Weights of a small GPT-style language model, trained from scratch on English Wikipedia.
Size: 16 layers, width 64, MLP 256 tanh GELU, vocabulary 4478, 1.15M parameters.
Architecture: LayerNorm before each block, learned positions, tied embeddings.
Training: a variant of Muon for these matrices, 113M tokens.
Each number is 128 + 32 x the weight over its row's rms, rounded and kept within 0 to 255. Layers, rows and columns count from 0. Numbers have three digits each. The size before them is the row's rms in percent of the matrix's.

# layer 5 MLP up, 256x64, rms 0.249, rows 0-255, columns 0-31
081:092096126181176124138141141103143112150188121090129155086167157168158130123203162145097102057134
068:137166165152132159063198073198153123202113101094121092131130121157104119132103042109135082136100
116:151123130132127132111153065092092048106152109212138166113128079097116138104124139126112136125153
131:062110101154083107127196132159098139163085159130152157114082108136135132163097112126120132099167
091:131120104185071110114112119114132137190127123108106159103165074126155136122121099172129147205160
091:081108141109169160179150128102137121122133161140084155176096178120130122161102122083064160143163
068:159154135079126103154160186144125139083072096163080142150157144103115127126122154120133105217152
097:157109172176111128098136099146099090138116102124116117119129148094167089153146176154121136098071
129:122098153179090090122175077179150101218102151139154150193122159100123116151130089135124133077092
092:112179128128138060107168109132151130170166096132069132145097090103128114097135061138119150150128
078:145105129115165107135104151133113152119127106134061146180069094137157133131160158144095135112142
124:078108122128158097137144128178099124144162103121084169115099115165146102136137122089126170160187
171:123139134160136085126190125124157073108048151153122127086155138149117126116228122102132076177120
080:161146134129077145153171122122178139119084092154142148192127093103140109180178123133144098152128
084:146146156177108125113085135135109143100120057150097189158092127114108169095138105181142147097058
124:110149099114160067088234107141186125141093152163116112091140156138110146113129093142133092152108
079:147144097151156132173169151154109074154121084106081122117179150112129117145094128156081153167158
091:146126143223153064055117105108154174137062149106095104152109176126058123099108110183154142121147
063:072144103195108140108109108155147125130172141111160129137188136137115132099113164185169140137168
090:109117113092128144210160124207181104191117115121150143203102178129101116124149125128114138104130
099:138197151135129125110131175110126144153103065143103123088104125168167096138138145148114093112113
131:086124170134138096121120130205102110186117126051118081148096103142161113168143167083104148094062
120:116112180164135127077144126184186144156127145090088117164117157124159138107195150148077119152162
071:100171141128129159145130073127140148217091134066122089094128070137131128144100084191068144114144
076:201141101125124134131156156111114117079151155135145126094125155153172126087091071082156117085157
116:184160130054166139081150119178148106089110126104153148141090091146120109102152109133115111151120
120:152131121140091116117119097237154069130124097168147133134083139118122157109132169088138077108124
124:053124080102133077119087125138164170100100135164097146146061139169123136143173103032094156126127
111:101131102060160092225160107129161092121136119129093163143111191156128108090130125133130169155125
131:136109083154102082156103148126215077145128092147137120146075142172125113065166147131102115079163
107:142126145163107125139119123100104140119172147151146140128100112080100110121139208135176115112151
033:084091122154130093137111101124118101178146113143102117025122085182164137192166178130116125145142
142:095153095083098131148145110137169121164106108085155170170075164127182161104179149113156113105134
087:124145185143094122130155107124143080124088105073159114159152119083153136184095144142154122076182
069:099173094112115159130105156169094151130194097119096145057133132172137138128121122133146099188172
072:093150128096120127136128121135132207130113169128150119160102064037099116105079105151145111101149
132:086078073134156119153165133090134117156145163146100166125067131127101087104128153115134161162182
106:185068150143084085073129143154114067160092094206164149110065122097140123180087161188134115139134
078:102135103160101149092156081188090135196175128106130145100110144180109143125154124134140114093155
118:164157142188088176118150095157089072197076136129133093121137140136136083130181156130132146153113
050:091149118129103109109136147121200124111106107150088157056152156148122111158126153108126098132129
120:132145133133117107133056127153134097195141106092066140112085089170106141086115081157115196126121
133:110146073172088076146094079111115130208159116139103146156106084116139092142143063195097194153097
046:155185113070133106132202114137169139102096123133095166160100105104091088155171167100079140150107
123:106113121117118107079113114070135099095156143192144106130055131145170116161135107177162132139104
099:096145119081087120092185140164180139111090144148124137105127158177124151138132149130137175129080
081:127071181108124086141143120150131056148126088160108197132093134111078118086055164146162079130133
093:174155101143127138072166188161177117044137101113144160099169079101107064102115122166144101147136
112:147134149162123192094120138095132081146095111177144141153115163127134083110114077169109104128110
115:111097081124167125113196141177102110123122135106092130167076141178060086132149096158117097092168
108:148153120129116123090090074131153120144078142060132169105065104161124085129142137148092168121128
079:100050096108108169096158128127083111134150123121155121141098100104122206154064111096156137121146
041:130124134151150100173181116125109074069150152120106212182124182160113117097173124111107099168130
091:119069104112149116136139160103127121098133125190094161165106162138117169137207091144110161142160
108:100156083142081158102074185150109162132127110166105120173103076161091173128088136123090177138161
045:188122146103155169138178129113167109085094130129106161190068152115093133109160133144098112126110
030:087076106168114149085135159107135177129198156150109105115090106124113168130124104125176098130160
105:174119139143139150072152145177072121171179153106107115123110139161169075107111085183141151145162
107:129161087090160129181183139137163142147106112057121171129096131186123178099189099133092143116171
104:077179126089143126137171124128174110149064089130111138137107105148112146148131177112100097157175
122:114125112134139101056120118171133134098138127164127152190149129134148100108203143075055048142115
106:150165115164124128136149094110096118155119127120078163126183161144188126106157186112101103167164
117:077126076137160169163140157107135166123125105083087123146118164145138143109147142137102110139123
126:105093180119146093117153106163108150118128176148160115101142111144042067171103100190140139143115
105:119141150127163159105171131074117113140107101128151168106101107151110133098134089170082120099090
063:120110163174120111148163154102127181072144087128101183172146172164163143082181110172109067147158
094:139101107162119177123170153086117107135101139099051158090087159162114056087183160135119189156134
091:081154135140131162108152081112136138144119149098121109108045212132121132098199099093123119112138
088:125142109174076108069109121062117154117143122154123149100114127118150179118177069172178121166122
073:153110157147172131065152127124119099073184178127121139082135143083105140148128118084129080140158
085:201130118153157070112133137090118136104062146179089183126100086129140093125090129168184114101079
122:135045091119155133135130095110074164123135131143084170105082167174094120121156142111093161124124
056:112122136166136138156139146123187129166133105168067087139164157116142140132141146130098146138127
113:145172106113101101099158057164196132145098106133125163108141105101122135116142045161139140112163
081:130135098136110190109124122139121082102140151089051171151079159123113151118136163173159136135135
042:086096129079173135156184135106138097136173095137135185149200170135116124104184164123106115159097
094:118138182182107072111106130155084114133144149086147123142140117114108124100140118239153176194083
105:115124157156102101160164109168133124124149164147069132116110139153213115151103083090106108138077
089:097096124086145166148129227146127111125140085133113125076110134103174138137131124143128134123086
133:162137146128069097104075072137145117102184128105124091081090146176154142158150105175134132147128
129:126132057091070203185141153143151117137149164106130131144094149171084139090120083178123149150142
113:154094107156174145114143178183076105121125172099113126094157105113137174131169135159156133112137
082:119119085103151136141167115185074104167093146158131164115128195162114146088148121066137132102121
112:146146170135131088127131094158200143121093145115112120077070137112164085155131119160097133170127
172:152173068068122114143130161148166103133094110113144159119097174112108100105121099151165097061132
098:119140074102126150113136085190171123148152187127102147104162121135129135121114106187026113096108
092:135153134152128103118131122153107127181185123145116117106161180138185142129130117143104126183103
133:143110106155173122187167135167167048124116175074123124126145149160111167117167126211122130126141
114:140132111157130131128141092160151108198139138059001147129146130145123090101172101173122140097075
079:144102132124137122187146065143140106136112094089170117145109142123126166081173099119143157182132
085:143123120166077092148136140129156131117087179114041153098129157173187120129110185149137061169143
106:151127164163089124105166093114145098100096059123090128119149109183090134156172103118097096096109
097:103139155149125145125177068074150120106082150122092117169127164156114113109145137053078150134199
095:070212127143087135118126148182188175101123148098067163135129127152059097148116087122141089103147
107:100177130187140147084170131164152146093153169125116170104080144095129105132121051170093101094093
051:096159151124117171123088132141125165135123094069112139062145085120135104165036141181157134132158
079:107134163097146133196174131167115155159163096110096119166112121120136129116182100107075204165157
117:057119100133133108109178142157121072154176139159088133111090139175110142116124097108146124145197
125:183111139135066169129173140117115143097111083150158067129151115141125079131131114135157112162081
108:093111156086140095114165119135143141176115150122124108115160131096182159182175119091072145112189
114:133124152135107159109119146066116120094129097145184134060101140123099108128186127116195115205191
118:045083117118129118170189064148154181165116162125137151182083193181117125124159123121073141116186
018:091136119073112141176110153126147115118110125088116148099075142125063165191130134158131149142151
077:116105059126145127133173173115114101121133165110141204126131154166167142099116179196134140104169
093:115134113118114112120108148149158080080105175122103149139081126078063108144102196116181115122108
123:122164172186158131096152137139145188112125151148125161148135097174120152082186079138151064122072
109:126198103122088087101142112169158147112161104182097101140075112143143102134101149182128139116078
121:092095107162138132113165111109108163232129119105120141099146128142158118166147134152093153162142
097:103148068097161124118130154130098105115139165160087218100125135137146180102143107119130171127123
027:178179137102075150086116175102112144079094167142092114092066136147118140121080137123116131088151
106:119118154130117102123117117092101177087155096126129130112085152213168129095159086128104181123152
091:145149119165089154126168070168114102160115163160149184076122123108121148071169092174146150088107
073:171139133131171154068113166109126073095126142084181180140077124088132134147171148168140137115117
080:130100096146111145142115138111165099119054143182118142150081125130149129189137120129100098113128
115:134115112101057135131198097169207094111072154100125109155128154147165132107106106123105135129097
071:140176168131198162143157132126173097174099103111121186090127119108083137146136093150103149105128
135:112096139126132084117164054147143142136076156173126143153103159118132160121180099158102115137075
107:149140130143115101098151111151094104137161157111159101120132158192166134108137049123116086132120
108:052080138159185175148189125122123137106145115115110110190136123105106160111126130128058137174115
068:089139145170148090101109063138146130116086117135044143095153140128119118144101164154108096110094
052:060194086094114127179198137166187125139070136121105086130126149107155140124146131088101127129180
091:096120155126097146117096160118155116102176070161148107139093140125110159133138111115158151123102
145:116145127179110137200158138126070135078172118051137160126124149143150152078173149157125151120155
101:181131089141153106120170054131102137180159087153136149082174128168160115151195082128077148144133
042:127099144153175066174133213073091147077146066093090157108105096154128104156107142162138171102144
112:129165062144074173123125118111159116156100122142142145111096112104080116167109119192121124111166
131:118146136075144193116164079110175115113132091142068139076109149153148085139130088116121098157088
063:103159082082157169146154135124151159096121100094095096138086088137157109120152136116042145122137
092:120162173160127188058158095130130145153140139117114120085111145080081150159114102127152088120147
113:160118151059148094121125148169111156073155109152082198101080101107102148122111135137141160181169
093:131078158142128095144153121113115140057174111200182145169141139163136111105165104120137099152117
115:083159132111175197087147115076108127117150106098133166045083104104141140131163099123117187084156
103:115163094115143112124160112129123143079112141179094122047164115118194129168122138077107063163135
098:182145157106152191131159103154130113170108137065095123079180138159111141129127159170141171117165
085:076111140145100095180117144130110078174152124142172162111113094154200079106123129129160151136116
111:152054156111123118160118119131145099158140099165133106128096105115136120132115133126133116129090
110:135083110125126210110202141133138182153155128070118113137160142098109071154175123121120129140152
102:127173160144117135131121184125116135159139091129116146138146063040116118145126147167164164156068
121:113101072106161085101222169139086114144105115103066174131161139147137097129107089115115111083115
045:161139182096073144180154091097145117070109103151118119085106145097143101158164156131066119118114
135:101142063134145090161160146119109116112139149145119140096088115128138174168163088153109163166145
091:060119143065168148177180122126117188102143069137093098132126140105157137154126093072060204185137
081:123146158168159162083159113134136111233112121079143125048152137146122086161095093147109118106121
093:100078165125191116086155123161104155159110172090111164150096095178120134160132078166120126080067
071:195130174158120135051081176113133067096098115118162121108144103094088146129175109201138186130135
121:106078122155127127085170083189099129134137131122152174175142174112172109109115122131113153096125
034:128142147145113132102190117124067180141162099128092123185066120063128172146131073141121189089170
084:114141125178131132180141120126089182079151085104110095119118099151120150127132086146104170120173
089:121170129165106121120141127124150148145120101169105137100096154130143100057135075157120101162127
115:133105083140104090170136116102154107157178088171114164055130167158138063052139130136162153143159
139:097097097163165098127206091117122149085124125159089178079097132165143148110204151138104069128120
159:173113050038082171110130104160165077164130135088134143112079110089131134146132149157118139116173
105:106158122168154103107154166096132132098118145168117126125116162090104176060138104139141120154176
039:087109139099121091174144154149140125056107107109106123112039122154158119115125145162123103099061
116:164077182148138085115134118118088069144171154141112154119135190081122161114160158165142153129102
103:083148150146134114134115153111138180065152069071108089065131123153198154145117153140055076140123
101:133124064136077161091124111129146098172128109139133168109124106109095121087188163160100151102125
050:150112100152131155181186149134056145118210054103122123119118135159177116108137113174099170123145
068:082131120121070149077111114095158090200140137075116145147114121154131168139106065153160169109146
084:155134100107136085103156148121159054115101069117148154092129152099128076127141086158155088106135
112:084070127087164144117132147170147124103210076135121144107100148135061168153168164175107095120109
092:121158097089133141125112164138136119086096123104067141188098125202068127170112100112137104152090
104:122118093140044121172140117159137126130138148158116106165110127133125087145138065154125141085125
099:090145146077131078153102116156185134119079136110139134118123133127143114147074085145130074151143
114:116189129139089207114160179139113124145155108075144120128160179156133143121139090169073126075164
115:097171111136141070145131144143129150116147131119104174143080143169173153120173119159139148103168
054:155113156155133120136151140080110098044130114131094194201086178155091149101130146100119122137133
107:087126100022167119138136093122135138132158139175130128099100153114152102095100127165141094076092
070:111071161127161121177086123167133116144094120141111117084115168155166106119221187050098150129130
116:109091148174035048120122147156116095108103126130145161149141110119156131148133155122152136135161
073:113220156099114173145148182146111136064111151113073164130062164114100118089146111108153132148142
069:118139142145120143103114126116141097056131088155148166082102150122161130171129158091120078105070
091:129173110157097077177157092183068106191148075120065097102073133144096100133147144138167144207144
063:104117127110171150152125183057177172074084100171080121153113146114095138155170147110128175184151
111:125113058085076130146172087166104077143165147094093175128074118144127137139147149170113149128108
097:113158088167080160127144134095137181108097098131117095051108101093211106102156128129108098171147
073:115168100156138079163162167145143090118137113149110100083168201130152067100118136200138098149108
109:116122136114127182082172108175163129082154113147138126155127149070079145128147163104109120073083
109:114172150126122182115133120154160105146158159098124110062146183142079137100154113145102085087096
096:169110103120137131113204121105120082114111154078139122104099115104139123175149065146147100112095
106:100076146123165143139183150105142135129102081133052116160132131089157114170148148139140138141140
097:172157096119147170071106193127145138144101119210108146131070097107134140107165150083199078132178
069:195144163141096125113137129145153135135122139158085125086091141120122071117115124152102105102142
043:125153110140105161133115155156110116168179128005145169182132127143130113111098122181103123093166
085:088165142189099131155135139121082153122142085082096164113131152132122070111165129140171108114065
061:124143151125168111123176114164153178078145116126091113072168098131150081159129167093073071119106
143:092105083087071121144122099128190061207082158150117133146065140131185117167121150132101125118090
083:137141149177143163099096167131132153181106118118206139109118111090119163123152101177131105108073
089:115137084119161101143167126081150146108101125156124124162097181134087099059137102189169102148176
133:155095151126110095107183169111101102063091147178107149081133185131148152134143123143139109093122
083:082118118181118121126091157113116193087137120157127163119097120088125143058096093162182108133094
087:135124160155147105136134095152167083182119090118156170159160158152143088144158157177084110149108
066:117154138153129101151136143156112152131197082096088171146173155060097128105129102215108108101074
086:074104153201135104095129098141095161099190132084127152121139126146097112119122129114097140135188
122:118109162075117118096158120062151117084124205101089104100109152174171118100164173147126121146101
033:135149127123113183159159161098154097150109085174088097149100171103124177133115111106135175130174
106:182115130116124117059147119184127134143133066135168157135153139167135143108177154178068114102079
118:107187110133110159132127132147114124093188142179156130137152196122125107074131111166084068134115
130:131091139168055135149125130170138076193148151097130104135120168090190090152123122166178126160106
042:136097118137119121090140133100087182048139133115076146158083132138137159133131110159135087100143
100:126153103087111157117148129092107125042147178115117166092112109082128085107117135127097141077093
049:098168102146151147175117143078139146074154108102175168148106093121109116136117119189105106122126
103:143143139141092139137131162133139139128176112100099100139097145135095121143131118188078143140102
099:126142091084088143101123144162151129141064124166113087050098175168169110179163146112149067137121
085:058139101118132184179146124097079194115177132167132174148161084104161148111098125105137109125149
092:124144161073092162133146130158113119085120143114085080117107187128098161163105079101087149125173
109:141137088107118136115162167145149126098109165095072089087148123116125146184130145121048126164156
120:085137180152133132126115127139126156108140151057121111182125082117131172138158209130024129120082
084:125068173128157136105137118158100093142186172111076152084119203170159129117120126109088153124174
046:077175089145152158100079166145178104127131120115111128088109151210104102128055094113143136143148
119:116134179170111143076167126092149154102089179166107114159086102159089094146118074116133139152076
113:052172140153113139136141127107151118084079162067168168099099186150129125083161125138085118096081
106:122120165122115122088137100187139142135085147168119152197114114129172127160118196181072086146081
108:133214159182150068121211130141131122086067108168142138089156135075110091106134089152168094095082
054:137113177143110128137170169109147084151115148074090119135124188123141116116110170135127162131154
087:136108137107130119153193107168101078152147146175148121133127145120131051105186156087128121083164
103:118136139131115161098101149105171183145106079061167142103109037059099110130177168150126127147093
102:157118130140166151090170156162093149160139070140135098151127129130136163155123127188129187149140
077:100125100130060170168109120064128075109135119147160145123122109105128154149142147116164141135188
094:036129086128172074140108152132139147156177075138105115147117136105148192097149104133143154189104
089:178126147138119133098116143142137080148050099061166228179131112119136088149089107135120140134065
099:100166145155058081174125142103110199099084133154129106180096117120147092111130158132120095156090
068:160107152081156126089133135128163026130190121131100137099110192144110116140154152101127120106173
089:124129126139166131103087157129159100107156128200069105088110159124126141131149137109106142134100
112:136103167175124181122151141127142202149152090107064117160100141103107161106142145166101159112135
088:074162168135103086102154149135137138149085129140082172079110141106100157140162144098117191153146
059:132124161178087102158143141102135163087128129156131148098162115092176113160175089094119150134144
139:181143068141180177070129143052177144127092145180131165156104108095121105151160122152101162142142
113:131148130140128099089125085143163099109208113152123120130175147131150111135155132148156078084103
087:075130128130133113159118149120128174142169111126081150162130189096174144110136083181148124156173
107:143113147180137105101185139110063141118081167104142174140103150101160115149158137155169122161137
100:154161118108082122092138207170171145090110156145119120089146175087110118175110148112176105140162
151:134129148127114106098185083106145114156119142158152125190094081123140144059118118179125142050152
123:114205105132165089102121143099118099147118062109089146099092097129193122081160131114146199194186
042:118112129176166164079150116107158178103130133127090158134115100139109117161081101139083077080091
109:174134124092155128083147085197130111118100145123161083111125095090120139133165133165129077125104
099:168114128054143149136120164171145130124177158141142118131094107070204107164116125193134126091106
135:066120125124124081137172138175104115144154133154085154121132152161107136186176150114106123169145
103:064169094129104143093112132126135170152128092137068137128120139155133079095104129097113161178111
084:126177103087126147033141107170131085137120102165115108165087093142155093137163111083072127120148
114:119091135153141170100117147107125158131123144099160128094059133136139135111125138143117162107129
111:162100121176148164134150142182118048083154156131145169069133083098128105115125106150138082130076
120:088111105205067049150159123156163107097091117177096127081167095135145180129093108137133122158153
099:150122114139073138124158181146084097120172158148078153148109106139092110084183170100117088169092
141:152139145168161139110182156090128143017079163108127169113093119075107179090108084172109153092119
087:115169103113122150118141096075156124188096128187111124153119136086113094125139100114083141135158
068:111144114154166161119151089189127109179101040081128107132114162115132142169145185172112147174170
042:128149101130159136115181110110152111048103117163046151144067153092161135146136124109086112179139
197:094122131193141084140137091139103161167143116133115182128087124153147119141147037117130147091110
128:093115170081098156152170121126193180121121109145064086181124125114094083118145138147120112129091
073:100089180150089130189181126071082176116157101151077189157139127128183131178123090135085117164169
107:143148089105133096161152099187109136122109092159057124129122095106192121127141102121124100129126
113:129107099109113154089135159141146103090141160189171138127088138123114126141186149121131109133072
105:124107149103173076111194086098139158112104159153075146176088099095127162141166113129123137139139
104:132135153125176118108159115163133155157152110107099119163126160084171131078137080205187085102088
054:162067083122149180122211131147156086107095134106106126176087137093152116152166158102083124148175